Each number is 128 + 24 x the weight over its row's rms, rounded and kept within 0 to 255. Layers, rows and columns count from 0. Numbers have three digits each. The size before them is the row's rms in percent of the matrix's.

# k: layer 8 attention key, 128x128, rms 0.167, rows 122-127, columns 0-127
# q: layer 8 attention query, 128x128, rms 0.157, rows 123-127, columns 0-127
# v: layer 8 attention value, 128x128, rms 0.19, rows 64-110, columns 0-127
# o: layer 8 attention output (transposed), 128x128, rms 0.172, rows 64-110, columns 0-127
k122 092:145148143123079094177142107147112124154157147111093128125124155158147120164154188147083108139121089113154127112147130166140124165100141146118120113114149156146100151113133155150152093142107167174126118158145158106112096137145135158085107135108132071095113151120134095117139175098141146100080132155108174122123110116110142126128139070156144138159126141144122131139108144146125105137137
q123 094:119131110138139149117157116151112129102149155137151158148156138147097115153104119125102162168077117155117109152151111132161176103131165132160151161114102099141116093114147100108111139132101071122178137141108125132140120107112119108150131122046141106142136124121114119114136144152133100101122132137152100115139062113119081144075120153115147108147158141120105158112088149122145102166106
k123 094:156143155124133136161133143146148141089139120156101103148107126118131134117145131105151154101153144170128164137145136103138055120128111185099151106152180106137140123098135126116103132090131157188104109097091112122119114173150134119113121157142190100151132141133114133120118106132119151138126113104139123157127109162139131132159101115133109200103106120153146152084098134106085108116142
q124 084:103129126149114136122100134130147141130092150173126153148123142146131129160140131160110095153180127136123096100092122154158130139113116151156157145101131167101135114162137137120132166158138130131135130102112146179117123164184125120126094118146164095088090112135150129127122114173132169133108119164125138139140141102123205114150135096114097098094164120139061135138155133105132127087151
k124 078:126097155140107127138119108147152103092122125073148149154169148135118099127187122150134125179087135140172155170132174143151114078084109160153148135148132127143125097086093092136124156133148125094112131118163138116167155125132160120105164115132121134136151147152110133129092117123177149132146164134147128115118115167130097127130196114130093097137146104137143104119138121126125129156098
q125 090:119181139154120144141121096144149101108172122116131140125079108159147119163166080154133173117171130119096113127118119107122078165124091143104120120128187144115123119111112119149116121147132106199115152073146146107114130116142116140137127129108081094134154166167138140097140109130090110118137116123100150135104125123164136143116115151112136096113113132114137167137065128113120118166112
k125 083:156113077112125101113119134126125130123131089134101128110116109121106122152112146183131136070145167096110123151143107115123142134153152133100121173093080107110096106078151147152132136108105097119134107114172119172122135089146148138111149095130131146141126095110132175120122090117109173105126140132157115134147119172128137112107122137175165106110083158151137104127140174149132113087089
q126 090:118148127101147113161166148124141116146144143141156128154114125160153153137127134162121113103157117125147129090114129146120107124165160101129156163141131189109163120108127126100149123172127140133095183087138135082116123130133137166136137149190127127119161100102142161167123115120136160110128079168110104095137129121112126144113128134157116163129149120107139107123119086115100096071194
k126 089:146124145107119163123108116139135123144123147128115125175144104088149103095167154126142109129090120127143098120126124098121225133126133090111131115129107107127114095152141095140147108082187123134151132104128157102131132126135104098080146119122121108123160099161147114138106134172129108109159144124121142120155109100136129153174130102139134147135068097104175128065149125116155134112113
q127 087:119112140152097161100149142159145163072116130099145129113150114168113175157107141128154149095133100105126128118110131143127154122165089144109096142138110122156146081156103141117139105141142151152128134108127143100062117125109118106130104160101148111161150190128148151135131145149102154166123168122088155150109129112135142153100133113152124154106150120112089146129147179137130140071162
k127 083:151130168124110128159105128117162127154115153148156146155119110144139122135153116081132140132169142133151110148107173118133126106144098165146155050113141121133158147103128118114160137122143096110127141117148099119092162099115141137147158076166127082134142112140132147130138118134133166120145140172166129161115154115117134157116102134122151115121129205111194096164105138111148153106136
v64 089:105116153096147135158134171144135092145129071093132140168091141132152189135141161133136135136130126138168131130125148160119146115119138131118176138102097109124073150147126108121141138107074113074127159124174159160090109122092139146104155146118112122148126100124123152126108170128159148171120116124131165122172118115144104163105173128107130129142142118166115119099125126112160095108104
o64 090:114103109153148104116143139153128143137142125082102134112150125117162146115125115099127131159099149149118088148102111094140132122081114124093202160115099123115129115100122116170134123142109156144144162162083111115110137130128160137099103102140154160092091156092157121125153149147157128159141041126131125114154100078096120118117096123116092096143138103111093118122141125143145110137116
v65 083:122157145119185155169131138104143158120159145147112101142139143147141153117128113162129131161120119124136142129152097121077133105079139071163088113129043129103123112155162101093149176126147127105155149091095125120144138128132072088114126124116150109126174143153136122081120147114120159155135122127120141131152117121145096103142121108114146127114103093144118116093114146108146147163135
o65 085:144144128156164109159192111140154068167171114149118144129137139128137135114138129100104090177138141153133110124158161145091148133103130113146119124091098117102149125099166152072114148143130114081127113120112125103165150098114126123092091135114097145116130143145140092081133141145171113151103120136146127161140129150090113122137140141157142144142158173152083153139103144155139126132163
v66 101:115109134120162153111139155135129163141112103111159158097080122144078142085117140124117064168143139137160105117150110132087128107138128089128136156075103145128099083142145115169091115133125105127122140094143134100149132151122157142155148116150094122154126128117154194151114128155135110137140115122132135109173112114116117160124156108085144141093137075152106167119162125122155138104148
o66 097:111105127119132124123159153162141105118100148127127190097165111135125129129086165128179125125113119151133102104102114145098129121135094110154134109108147142130110064113140135170117104154104152114132171106137142144165147130142100092116117126109147161141110129128162161174152121149163038125122100141160130126128129123116110133101130151175129124133139105084093108120110104133135174141162
v67 083:095154120140071110096137057137094131138137146126128115136081146114094119134092163130091133113101111130133097115165094121144136129116114142131137129149112130129136155162163145187098139120142132147149162142148143180142142122156129120115160091141111085114129078100141109155108108146149088140129141144136163148133118099140094147096134121082119104140135140125174158170135142157150112162104
o67 086:130149098146148122144108065124121180145141154154119114116099170165105126116157126134184138140115127109144085121127115120126132142119158121139129146171127139135123127175172160166109140136135130126112126108142168145146167151163102101124129062162143100132133139106150156143156156156146101127119134117151139158127124134150147122177153133098105100104089110107118103151115081171145101087146
v68 105:125091102128142094096143092126134136137106173120173141089115117160134144089147090117093119126152169177104107160164110146137109125151135134106118133109147140127106150087135149128151127104152102176112104116173150119125103157119181125121152116131113110141125145103115144155135107134125113132090159112099117077142144098132158158159163123137095155073141092147122177125127117155168139119147
o68 101:098095126113080115093135097158153141129065139103182168124123110110105111098132140138163126153096120128078102127124102160099140130150142171135105110139210084143138133111110135118137145140117139111125154130155136127127146137119090079095140125136148152168149148116124160126117076129131172143156098148136143115112116128165115151096135152132155124115112108086130138141123095100140161120114
v69 082:086076141179143149087147096137148133086124114124148131109145121144148137110109156121132124135156104143107166182123106158127127114155112139111133109123160130094162150150080155129127101117162152181086094147128099178140122166127129135137104146138134121151136122126153137117116101140127087130121158120131142143142153152091120153121131161171108140081174139133166093100132088136118123080107
o69 083:120110134155127141142111125117116113088074112135157154114170117128090135127119145129186155101122110122114119127103098150100135098130141147113113126114140096145144146160125120120121141148131167125079141126134115132096103120122143166112126115112141085164131102116148122121118163150093128163154107133100083160120130134114117135128159145188129125119155161053217144137131151112116142136176
v70 086:156130162158171150123147125118115168143109169081124166110130113146132154151115154128125113137144130121117124136120152106121143129134122179110141125090124093139135112149085169168117143102177138127109067178081116124134096124133154127098104133139084139136193134123130118142133155113146122119126147157148097114108095101174122136158155102101120136142086108147168141139119113156124092106169
o70 086:116091109143132143092136129130115126113158137126144181129111098142145153094106115105099139126116109088118133101109135114140100112135147111105138120125086069160106100128131153109126117138146125110183113132110131053123122119140094088060119141112108158138140093143106130125136146099097101133136162094113102100140132161157129139114163143124127093104082091173178138097110106141123128131151
v71 081:108090081142121112099103101132183106115091112121147142117152138080177109116115133155118140119132165158140121115141101129150134161167093104117148126175112070171155179113119125172156122133180140142121126136092106154089123114104135153130127157139104108135147142088147174128137122137152100106125143109130096095136140153104133118107122116152111111127169137111154136119124075105139136097137
o71 083:134104120133151110128157134146132143154110150094179106088103100128118089167133099137142115132165121102118135148159142127119140142121110117089117067164159128168137160112122126124132114115118162146115137116146138112070147156107105150084161130110139118166146136117140148130137108102079097132095174139106132163131142141098159146146094124088090165137164124100205118125135102126133113131132
v72 092:140130079154118087117138137136174129148151135137129159137099167137128116164187116142133080110089094103124181143112159116115117093119115112103170158132145127128120178145119128157119113122138100151096134072139163158096104125136168151126150115186133092107101168118095125158096111136085118108130160151138151131119135143135122150145140129111091160121110134155130141165145135109151115127109
o72 096:133120071159119121115107087156161150069090141117153139135108144128130096109153085091164086118124139131170119127100130113124118149114079163143142139126125140162115138116110104154131122145105145132153102119099136126117178121110113138110126086136143115131092192137129140122111148087155136124132160125147187120116126145133074157115129173128113074138119115133124127153140080088118132114114
v73 085:117112146154126127065152108112145174108114143088158153111147114136166140094098158116126134164125100166107131110132123107152147131170136128157140135135151090170141166080112126114133076084143119176090123108130130154094136114102166153115121120124140102110122105147100122120155131128118063149124147137134136112115156129164142118122153107125076171095142107131159128121125115138154097143170
o73 084:129129117128156155103121100118116145080096162093152133102128167139147099111149133108138146116157139135101095080132061101125146101151127128126100112116190129181138149160116125133163132117128129131135122119092110094114164116123097094104141073137132134120145114116113115068147140134138109160155105153148111137160129148131171125132134108148106149111128109132152108141075097095112168086144
v74 097:114120146146171138112125106176161105111151186047129121124115152160150130105095099147083135150096113149115107119114118109128140148137150153126145110104163145136147179107125150159102160129144118128139113098140124144114100119126111133136136081100104084111128104132087144130132124148094095091134122100143090103191128145127095170120135115108106157152149119131135146125173099162121142126125
o74 094:087100123126117129145079124163121134086139162136132141146147126167114125117163112153101127157118155127114091105143141162099134157126111131143159150172172163157131069106166126126110149132124131100170129163108131138103182137117111081096128102134175113130132099157139138080145091127089123123123129109124121172142149141122136116113121151096097130143108134107176171134121084123100145106139
v75 072:103120106124099099126141100113150160145151176106129167152112106138157182141102092131086149053137121084188119121131133117139133116127149166137119144068123122113163104119149116132108154161168135119131114132141149170103150128108119116173145127115145102134138154110139130133153141081157116174090164108138138096097140101130159141111147107105144141095142132108137140128130127132120171105141
o75 079:086144099117095092096139117114104133143122138082114123115087124138130136165130115113145094105140095096119090167132140159091123116118166119121103127107155110091139119112135117123121168117097110090158131137104161158093150125092111108127181163126138135155073108112119151112160148150124140106146114119130185095130113107105105123132135123090122150078122110133155116108108076170106164105141
v76 084:166124089169102120153139128139123124129131158119103101166153103130099129119164155106127080136139158134135127156157106114105130119124175092075088143107110173104135102131093161113094135124099125134133128107115133132105122125087111130148142140120148150140127148096170148124112145097122088148154158138138134082119163086104115119137146137137194097114127127107047120141096125154126140130102
o76 081:149107115156098152121100129115131145127098148123104160136141101135071145161148167122085116154114126144120148151157126119118122098133108124169126126103118125087144137142129124121099127098111107160089155112169134116060160119086117159111129121101106136160116124155151122172143106096166128087148153151123096105097149097121140113124146127105169091141086141123060143134105143143163154141139
v77 085:108137120139174127131161120134135126100106131164143132127112139138172134108125159121139112148125113160121175159116096098116168102122133114117138123102118060143069133113100132110114121113123116158133106110159175125134103167182105168092131153135147140107104117173132108156148134152097107145120131137163117145083111123132091108110117125178139143147197092156110092115124130151125154146139
o77 085:108106123155126136142150113156119169104139086143125078165145110125162104139121135087129102117117148147051178165119083138106158119112133128132115108138117096086107103167078102127119140111120155149110156122130173139117170100138138147107055097081110104096121122140147111118122131119142137144143104125140119125129142142124114131102118119160132140141079125125153140174104149104123119102103
v78 083:139164155143111136138154116162219147091090098131124167141143115131169152158099114105156166091134096136130134141110172108166126094100132132112134131107123130105140154080088178100100123133147167102100117093124105142111124163172143101108131106118137131083146163116115121125113120140145132109133111133122134133120121110110169142113190095134142142094152128108123119138138134114107131121154
o78 090:135140112132134175107128145116127139095113159133140141139159123123189161143149144167138098127152112148122095133122127111125128127127091116085127134112155163092175146097102129118117102152102136102154144136108165134088117095127174164104166094124130143130122124131116121139154103145105135156168138111111135142099104096141159165126124144102123118128093180188196146111137128121123159168169
v79 092:159145095179122093112145145101144122146119125130115128152181119141169133133135177149116154094135130079118151134106116119142162168122117134112108114118151142140148062106096129157109157140142119141161100149091111122120119121151109121106135162139110166113122109131096154083142124113091135121123169174176155169083123145149110119143105164158106176121105151161128138135127127147157126166123
o79 097:080105141127126108129146131165125148133124100141078116165127159126139104146150150067173105110148123114123134112127145084174126117111143136157129125150136098174118153171103157105151110098112084103152117161136117142125109114111117139125118114162127122102125103209125135139109161133123172140092181106087132121131143146120126143143182148117156126120135131125128157152096171131119130145092
v80 090:163102122132088139092141169124129119106137160093134146080113160169111200105117128135095133138134151102106090138156153125091153133147131107173137124095156132117127093113151168101131124106102068128124117115144094120124106136155134164156122134115085127109128093167139112128163112117094113109131119138116100130120116146151110158139139153143108123109153091168152120181147128170162111114137
o80 093:119111143123097076132137140168139116111145186129139141112069124131118130099125151159140116149144115150122118109138102101113153103120151147162116164152171139134113112147169143109110090152158137110151140141120116141118144108157117174137148136162125158127131082147170098187138122096096121159135073153140113101124132161120101116105143134139088149097142075106115128186106128119132151132106
v81 094:097152144125138105112138123125142160114136122122106104061103100111137128124093106077151089132120168136157103096136141119129136143152154131133141153134144174170133128097108155134113125149183115177106089117139135158116110107092161130123098102124138104139176141113141134134108082150167107155146142136133137151115142160100162125100137105091110161128141141139150170165142119129117080074131
o81 094:130119111130082144119107137107144155113104166108164154072142117137134118130123106140124169152159101100154119093104124141140129117169137083174125135143089133186155118151128116135147154163144092099123156136153110148178138126141158100105165131129104127134114104161128165152094091172138078108167154118174146134112142135105111143139113145133126133137152139139166091137143089114104096140143
v82 090:160153134122092142139096112096132147152125142089151149137098139121151150142107106142117112126148086137145091067139118143124122141090120167112124131125149151091157147156147109147084160142143163116082126108107136096145084142122171115145154118154108151145129148110143124124149128105108125074185125151101167083122130114126163137140182121156136121131093147186143126125132125150158164149134
o82 094:116162104154146113091099139127100150158127130133109190103098147113106132114114128108134095090109120129098114122127136141112165128111131124074147101109157142091162093120149112154135096146119099096152126105106132082121155125126101098159139122139154137141138172136150099116116141106148149132139185123118144090136169171142147140161116174160188116129140118129103171112113120171170128135128
v83 098:125150091110113121150128146102103135115131121133093073149143111131099150166118116147107101136118116130137126135159142104106119179101132168175134113121086133121164151173192134130131123102138115125112165108134148120079101144092137163136091115146104126110098097089102152171125132161150145100114145161104104125092103095138119120141124129107137111175113106147137122170136123126113146196134
o83 099:101092107143122098092113087135128130157141114102120115111099122096096119144108089136085121157114125166137105076111133129096127132155135135123119122120111170125138100133137128110172151093138164097147113114144191100151083130122158151129119121144133140117119092136129112112124122097167134138085185124139132104150106140155147122175115129112072122127089102167083132135178094142109136108130
v84 085:141113121155135187134108122077118143153136133104151063118141124119105102120170156111134100094137139101114086142134111124156151122180115118156115118112161149116111116140151167113094156140119163099160191140124144116129127099125152111150148104119115140182144136158131121100102097108090127112103162089096153110123127115161130113140151143128154147107151091115075123136108141136147152102158
o84 096:146114128132102112108127107154119147135091128099092150128110129062119133101146153123141108127152109077133112116132147132155136133151140155136157118129135125089115116131204145151107143134115147120116124120125121121141178101102117110136129153130107152113130122105086128138090145118076104128160103127127134137120125088091153099071184138141150110110096095109040106135131164099111138114121
v85 080:128129126153109125141108149138119146115143108159154138096148118161118117102165124142131166082148187120099130134115113142119100134118104145139136152136139135081113122134103112122108103175099144150149119156138112114124165107128092107157119176121174126096120128160126110082167129129090149062129118118151172160100119132143102145084166151141120113116108151112101061120135117152081147125107
o85 085:110157157129110106123142164108123145126126090149093090162161134140122123134139136178152105107126112118131139141158119090116145134124152145136127148078167155094113167171154118101159111138124122100107131124176090124116070123139109137135151168105147090074122138123133112141112162112072136145150131140128135134123120081159122143144177119105118136138148145100151144139110153095094126191150
v86 082:130165156125132126145129130113102146118065139166086093128157129164124100111155105129126105137136174100120136160081151134131113094160154114131104140151147166099167187139149120153183118108113110127132154142086154128122122107118146135137162125150143104137134129161111133100148142114136109174112150146136114095119154118143104107088129112119183120177158105171090157152120137121146109110139
o86 088:108161142130115082104142088131141182106114106123126126108149127096138117090156124128082137111104122128153133153155122140149093155156127137133139119114131142138144137152179141099118144083139137158121160109080130137133128150164141129079194125095116116137112150141098139114134137144153092111120132168096096105108121140132120147079126153135145126143103109161059143185154116134155120085125
v87 084:130198132128133108137133157130117147153158096121165113121097144144087167145151122117132104111116123107144130105145132133128056139128118094109140139095120136128149145136152101098064140173166123115164146151130125127128081181130129126165125104157087134134099152148119126152110143123131199131153134082154140144174139150118094144117133146087130107125146105153090118110142097126132123126115
o87 089:085151178143075121148117135167112122146124124109136150084142135156134102164142122155158117109102151151155113106119167130111128140093162125139102128105119127113131094106126112150099115155085169112151182132089146121097138095157133146170099119111118138132137152134128134170109134106111133146113098103143141161087165097135129177155133164163109093111128118116103121108133151126066099135148
v88 094:133091152119162138128127149096126101114137115141134146158152166159132140117116129135123150126125122100152110180135125138089126136150113132202117111097192165128115108110126121137095142118105097135142129113123116144084102132121114151076134121171095123133126113145123138103125141149142141116144103080083123135130141101109105099168140172057139126100117119170101134140183088159141146148118
o88 098:095075145128147112133139150176116097110106129119119141137136137150099081115127137116120159126136167153151083116124139141112112145194130169164135118137153134070127122112085131097104086144130164098154134152104120157143150119154116169120119138153141187111168106141138125111117154132139136144114131111088127091128136090139128077152129139125111130128158107118138146177134116132071120171127
v89 088:106153115132099126152087113104087101115132147167115143159159132131101128142131156105105091115138122114135208144133086165110145169114148148130101116161116138131122130133107100133146164103144098119151136083119110102112113093147096124143117122111120093148076124156137104111137158168118173152126078121123123148118158148163118115121116189136120097143096150083095113119135143134113144149151
o89 086:140113129149112142209122146088099116094138146120104123150140101112123099135136120066113102127127107100126164140151111158125146147143124114149135118122116131100144160125087101099137140123141140090127119113136138130144081139155078115157114161140114105156149148174115129091136165134121163102089102136140086114167111104153122114128109126124078137116119104113051108155140153158100118142143
v90 083:137118135138125147127145094154140135099122172117124138116122135100122136126140124131146125113102105059088111161126119143137135134106175133106125134166128118105110103153099112129158128152120098155132174154098125138071162140185103168091137129118157132158138109124108119117144154117057131123067153126151128089171171127130059088146137127094144120120120130129109121112133119152117097120123
o90 090:146110134104115128161159143144168123126151189122066142128103131122163139114189134119112137141133178121094109132141134132143112141107133184162134147114115118101105158145128107095150169123165137154103140106121114177105137128144134124054116110106135108135095171105124146122149148095103140092106095117131120103151134150155131117144141133139126177166144178129112135145158141163132141128129
v91 092:117158135147105145106128125145110112100132128136144167093084148128134100123128131163134147134135086093080086150092129123149078143135136139139134108128149114151075115136122097101137112129096094147121175138121141114088132144141103156119097148162100141133145143178130121138064108144091100117108129116164125121108105138096091106118107140177137124127167105194128106110129107114103107155166
o91 088:145095147101162129154092104146131128125124109161105143132109127144130100135125154137119135092111151091087100153120142162177122114146123195129121144115148147123077136189105132109139117131144165141146124138117130155103119092131130121153112116086117137110091138098180097130090109093123093134130062140127138148139114149077147151142121138145128146145134112141146166162132145110085097087146
v92 090:147104122146123110101106086094179149136136119170118124120177134146102137123155114101135097134103132132126106140139122180142123077167178133124106126125138142127104115113132101110155145164126125135131149066120096153100141106109130119123124120075209148122105118112116114096078082120109132144169137138121121113159117128137107105079115114133119159137146151124088141096116150138158117109158
o92 095:157088096083128139088124118129160110119067130130101110100160145103121130127150119102138113141120137114107138108130097099109092103139117099121132129125133123152152153141149148086122115147120115131143180117127098183127131138100115169110158132118176137145084125121081130105076118145102154122136107137136125139123107096117112083139118100096140184127097176120066142133107110096128109136163
v93 090:108142114139070130153171139122092149126156160119139131129143158162072126127161145082136094141125138133148134136159123125118119141109153127141095113143105116105158155132171164115135130127095137146170120113123104118123125163109089122145115134117103147147078173098110108117115144133137135158147148152103090134093117109177146136134086092124164102085097152124111140105093094116076173138125
o93 098:147111118102103139149120154117107143145136146110175154160135140140082181156141107117114127162119126115093132172166104128097127126165122160145112138097109162136137147126168120118104145111109095130131124118136143110173094114152128163153136147142111155171114116124124116124164141088148148172096125139131121131080119090119133152148120150113139107095126156153057119104137138130127177074173
v94 101:119099145119198119123147074134141105125137128144153146179118120171111103152108124126149124074098110133128122169121136070140052127115140104095139123134106086089137123156102142103163114156143166102125145103111142144078156126139085143143125149158145135104126112166137157140159135111132126158120164124138102107121121127134114103141111139129095138164161137113113100119166120139109154115111
o94 096:104110149125095168122103102138145085119134098117075104147164121109162151152116104119118112139120110120089129143105138117109123119105146102114084161113120106090123133138136069134126132118127148159148096130069132151092175156116144152140137175111112112136120125100145132062142119120158087110107170151114151122083102127153107087109150118121088116140102145109166108145107114136120107099116
v95 085:147137145142141139134101094112131115162122117127132144100092086119139139165089169062123144137124089121184118061162141135134079145122110108098130122142109137154108109145135109159162105118093144142119134100104116101171145125113146097175111158155137172136112134121148103085129125148153130133169127105140097163137091108096157116116119149091135091148112100117123150149131142119092128111134
o95 086:170117169164144122137115152091123136148136073143112124116126137168126175129108175111159126100139097132119146141161150143150101108114099107114104138118115131147146116082126138205192084131093101119105134103114131128153126146151096142163112135135120132151144107152133120132115110178146121104158128092106141125137148135154162108189112145117088140126173128134132099113133114117162123110150
v96 082:129121165151153110135136107100174129109166136134105099130148091122144133144144196120139147109129096142150130120100178107121153110126095102127097150098071151092108133122104123111064111104120154133120115125060122138147121121146133124125173180120120166138139128121182117111118178115108145161133129146145102110128145121144124136127136145163118134111118139107149135154119115149098200120115
o96 084:134124137157152116114168127119125096111107114113075099118123109140133145141138151076097119116109082141159120125157180098118136088124140122114140156107068136077126116108097146175093122149113087098119127157118153107097129117144106134152154122137111137148143143139114143127111138100164139136141125139141076114129135123169117110153120167142159134143163154097174134148122185131121188102148
v97 087:155168130128101121138084132166154135097119129157117120100117125121192127107151146147125118110107128140150102101105159103113126128118139134131123146130121088143136101101153106095076157130117150108174106083090178137133130149167157073097146149065131168140150110159141136158135145161118128103139145156099151129119111110149136167168127125127117127140141185128104135153087114148114133125148
o97 088:142158111126134102116130133148156120093150118132117066115058132145148118173140142131097128114159123077091129094098177085128154099098096094101129123159118156126136141100134113100136103124147111106113147155116184105120174102115155076139121141143114147107108121110132160171138119136124119103135113121141139099096115115144144163153115139132143115150124147153101155094072164122137125111133
v98 082:158099135154143125128135108133106052168147127122125113150165124129130123117103124120143112132129100093128101162129102126142121118138144160110212110143094075107093153169109105116131148134154134119121138135156136103109159132119108117077138141093145110121127121169137170159164153106130195161118142119144132116117139129121135152120084105140152160097126136163121113116159138105088092117134
o98 088:095109145132138122153131108131130096140169134119137109153157137091143150127141119131138088133128126123092129169096108134185115134120114147147143103146130132113089143153131073174173156104160126133145162198075165112086131158126108120099140108108145127124149072105145135114107143143153176117128153129114158111121115145132127103093107131142130153117098148116142103109124168126103093157176
v99 076:128173099192156093129163147122132108148155144144069108144098145112135114125097140130149129109132120177102149157066141189164157136128103111107163090137087130114119131138113115142124137136108154161137109134132114152145132114106144156100086137107148141142123152134133121109134109100117144128150130081110096141116148068103112111167078123160163102139118139144113102160121111128118116127107
o99 085:121115165181148117124121140144193158104138102122126133125166118121116161121108104120133120082126124137134182160098124189177116104079141139143160121152102126133094150115122110124117147091173104167144085158174134122110127155141123151122113089145098151136132132163123141122122136133152125131130129132112114177115152140131129133115140126076180193121119126135149145119150160110111150113139
v100 096:122145102121156115083114112138133116136081155129138173143100171132082169084108102121110138154135137124163102147155118148141161143139140139143143127105096148144109164126129101106106112165133114106135111139139126125114076105084112148123118111163117075135106128142098121171127152118138146111158131056115143096147123116081091156156119143116156134157115148123088131174133125143134104170096
o100 096:084127143128120144128108165142122132134133128084149100132108092127114084097098136123111106130100156138141128106130091190099115129132123129137081142155126149105103110167095131116129144130138152179154113170077150131100132131145094121106125089114126162144131138102144123116164067127114141132149107101142141172125163113132125099141143127098128150141121129116090119154080094167087139186109
v101 083:090126119128150139148097091116115128103149138126161168118147164164073138086128100137169138147134140124128102125111107193147161166163123109142112144147171113106140116123114126140132122124065070079162112146157099072135111120097100156168150105111094129152137110086131118129137133161146099117135128106096115139140092133125110138125154139092146127147112120149146127128110114133155149153112
o101 087:106110130080118125149160139167093141141148132129107133115141129170121169120079114123135143115113188083133115095145097141145149148156125136105125139182116126097130121142139145099123096139149111186152095076169077099152087153151105124139124166101118141144128103083138120100113130142099131129128083122144111103132143102094140128125131145130139112153134113087087131138142151122125179150103
v102 086:125139138152121123128101097155149131116124112136096129106163114117104149106129130137123100151102116133131122147124112110062120080130140104109105122147169151128145115121118171100097121134146165153145173102102131146162098095141110155148142160116148161139125141097173125112197141107107136156135159139105101111102095134130175122127129141160095123116103099116166144108145085158135188077120
o102 089:163148102140127103128120157160109100146129130134145134119119126070093152175117116139163119124130130140154140123141140126143182106149136114137105144127088135087126125135151121107110125151153109143114183121170123110159169138146082129127144172168114122201106131145135145107123151112142121129103124137131110094105147092130119130138130107173165164161122142125190156165111159129174167143128
v103 089:099115135121161117149121122138127124175129138113112186161091122141167159152118134098152097162113133130148134127086162144128144104141123140124124143099089076146103142152171109143095144114161100128100121099106155079119125126122133096119159129116169157112128120114124141149115099150141101140101093112140161100177098143094093154180115163133103138127148129134135156136175088110163129099135
o103 094:094118129141150148096138119123109109104133121149099160131114129169146124151115122066184136106123137149108160139087135155106123106142099098116168124135119118166111100135122114144127155136146124111122125141055147118111158125145108089124114142107117140087173145109131111175143083141128111121095072122128134113165121129147098086139129142136101122129174155123143171110180090120163133112154
v104 087:107150102148158106135133099162153135136149110120115111127152107134120180111116114133114130154092157131148104145138097150145101159139087113066074141106092117165162143110130097086158117132117148142116149110154121097153145122090097089142160114125173138141152154158114120133132096120150151140135110085117116151141169100132106157111142126149155097112151147097109129151120115095159147065151
o104 086:134165169131145137152120158100166093160073158103128124116128115108145190149108090129143127141131115115104148160158113133116170124123103127094112114110119125138123107124146117144117150120133125115115137124134140121090144099104112117106164109109087144141163113120098144149134095177109148105138058142130138184138155095140136169149141103113186104127112168103139121183142129088132125116138
v105 084:124121137104073127150129132075119136143118117137111101177168131102079149130139091129100111114187126142132154188122134131132168142103146149124103155145133135115092126143156115164125130122138135107105083117125097105116136104094117145128091143117093122105102149131132159099115132117126139123146171111085139117145128150101118141140114109115150158181076110099083164166088114144134130159109
o105 088:091100144133135147111133144115100149147149150132149123099129123094113142155145128122130120133138118168171132111108109135136131107154168113139128154153131146131110158129109101120161143143101143118140111150127117126204092099113128138097135135101141092144125140144130145120118124095145132133146199125078077142163129143153135106135101157055135144128105126115057150123103122166146182165104
v106 076:135158170125136132128118184124158109154099147138151115139142168154116153108110129115141137151132129111140129117114115139122107114191109097115124202110154128114106133068146183097088133078104133150098112159154093122134125123147106135123142155127142108137148149127087098124164155152122158127144115140099106125108144143126102098121122146116112148143123103181152109174177135099119121087142
o106 080:133118159087098138093116133141126103122137164153117121120103130105142129096098149129109104108128141154140158117157117114129116116152118133155101141152139115097158120170176112121081084108127144136112083165110075083149108128153123124094139101127138107118152142154148115166081126145135131169118068099137124110117148081107108149080119145134124139130137136131156104203114122120082132137144
v107 085:084125107174140151143105110119112150102173148153129188123132097111116114113106157149157160126131165154138120167110146156153142133146074189122135127143122143152128166186133149174129124106126145136108119171095100139126102136119141154067111154106116096116168103107117105102133110149110150086165120144100128155146148115126117113118123100139124139128154149137138103133157123112141082100123
o107 082:090098130132145150161126101084145124122139170131144097162126126143135131093060108142136139134096151120139133152094119102165120103134139139070162125113103120149133150121155145107136119152121123117120105184154141093113095140160087136091153108124126144136145144129096140136125167096096091145158143145130108183116141140141147134143128121148109170132151122130140161140178095112110092147186
v108 084:102123108157127145169150128120083127145138175089115114132133132135107137127082113128109091138142113125163094112142099125128141127126127163143113139157130196133152132054136130161088141092122131134102121144110126122118094157117146179141123124119085143153129055142132118150170155107148114136141136150155106126099147141102138123154151121081150153127094132150089130111173118143133154135088
o108 084:124120094144075121149112143149105121146141145130162139142104133165146163108137110103088173136136103146134099127111120166109118106165150102162115107103150153124130111165159126164141118110132087108115140145114099127105147142116105125126113128185104118158134105158155144103128127119156117094116184110084098083142183151125162143133138124159137129172135080118110123131152127186112170136119
v109 083:129124105125074145109113130100101163083162120136174162137111095132159149140117089076094108185143131148102124120132114127151134109166143162147161150099130111089162124110139152165128102089123104119132145081163137135150144118139150160132106117134127109125142180099100104145126136106155073115103137114111147127154125114099127091165111115150124136128171126123166135170119132160146102126130
o109 091:093131137149143137059105112136130128084145120163140150114109121185140115163072176122153150117148102123088161107105098145097132124124145127159088104148151155113124156123133112087142128120081147155136144116140103122140079155139131120132151116162149135150145135092129102144144120137095114130149136132136099138162135115103115080093078112153147140087096116137132110167159113097158123106133
v110 092:130144153142155134127105175114101123148129128082108152108135142147091164121151152157129115091132161154123096158104134131085116105119199100147127139081132109126119070159149149119133140126115124132172165126143119134138151134161118134166104152142144143092128135132143136089164165117128132134164141150183118093133115103155125096120132128126099135109115126133132112097107112164102206139152
o110 091:141116137096114100107148153118150137128127116104087138131147127100118168141146132106121089148136165102154137123147152129100116135086163091164086159059131126098143107121122148093139101119126120105156164133171127090132150123153102098134083183149170126114107126123164107144164151083134081126112098155128143117123130092111115120103133130093120167111108119136137160135120141128098166110165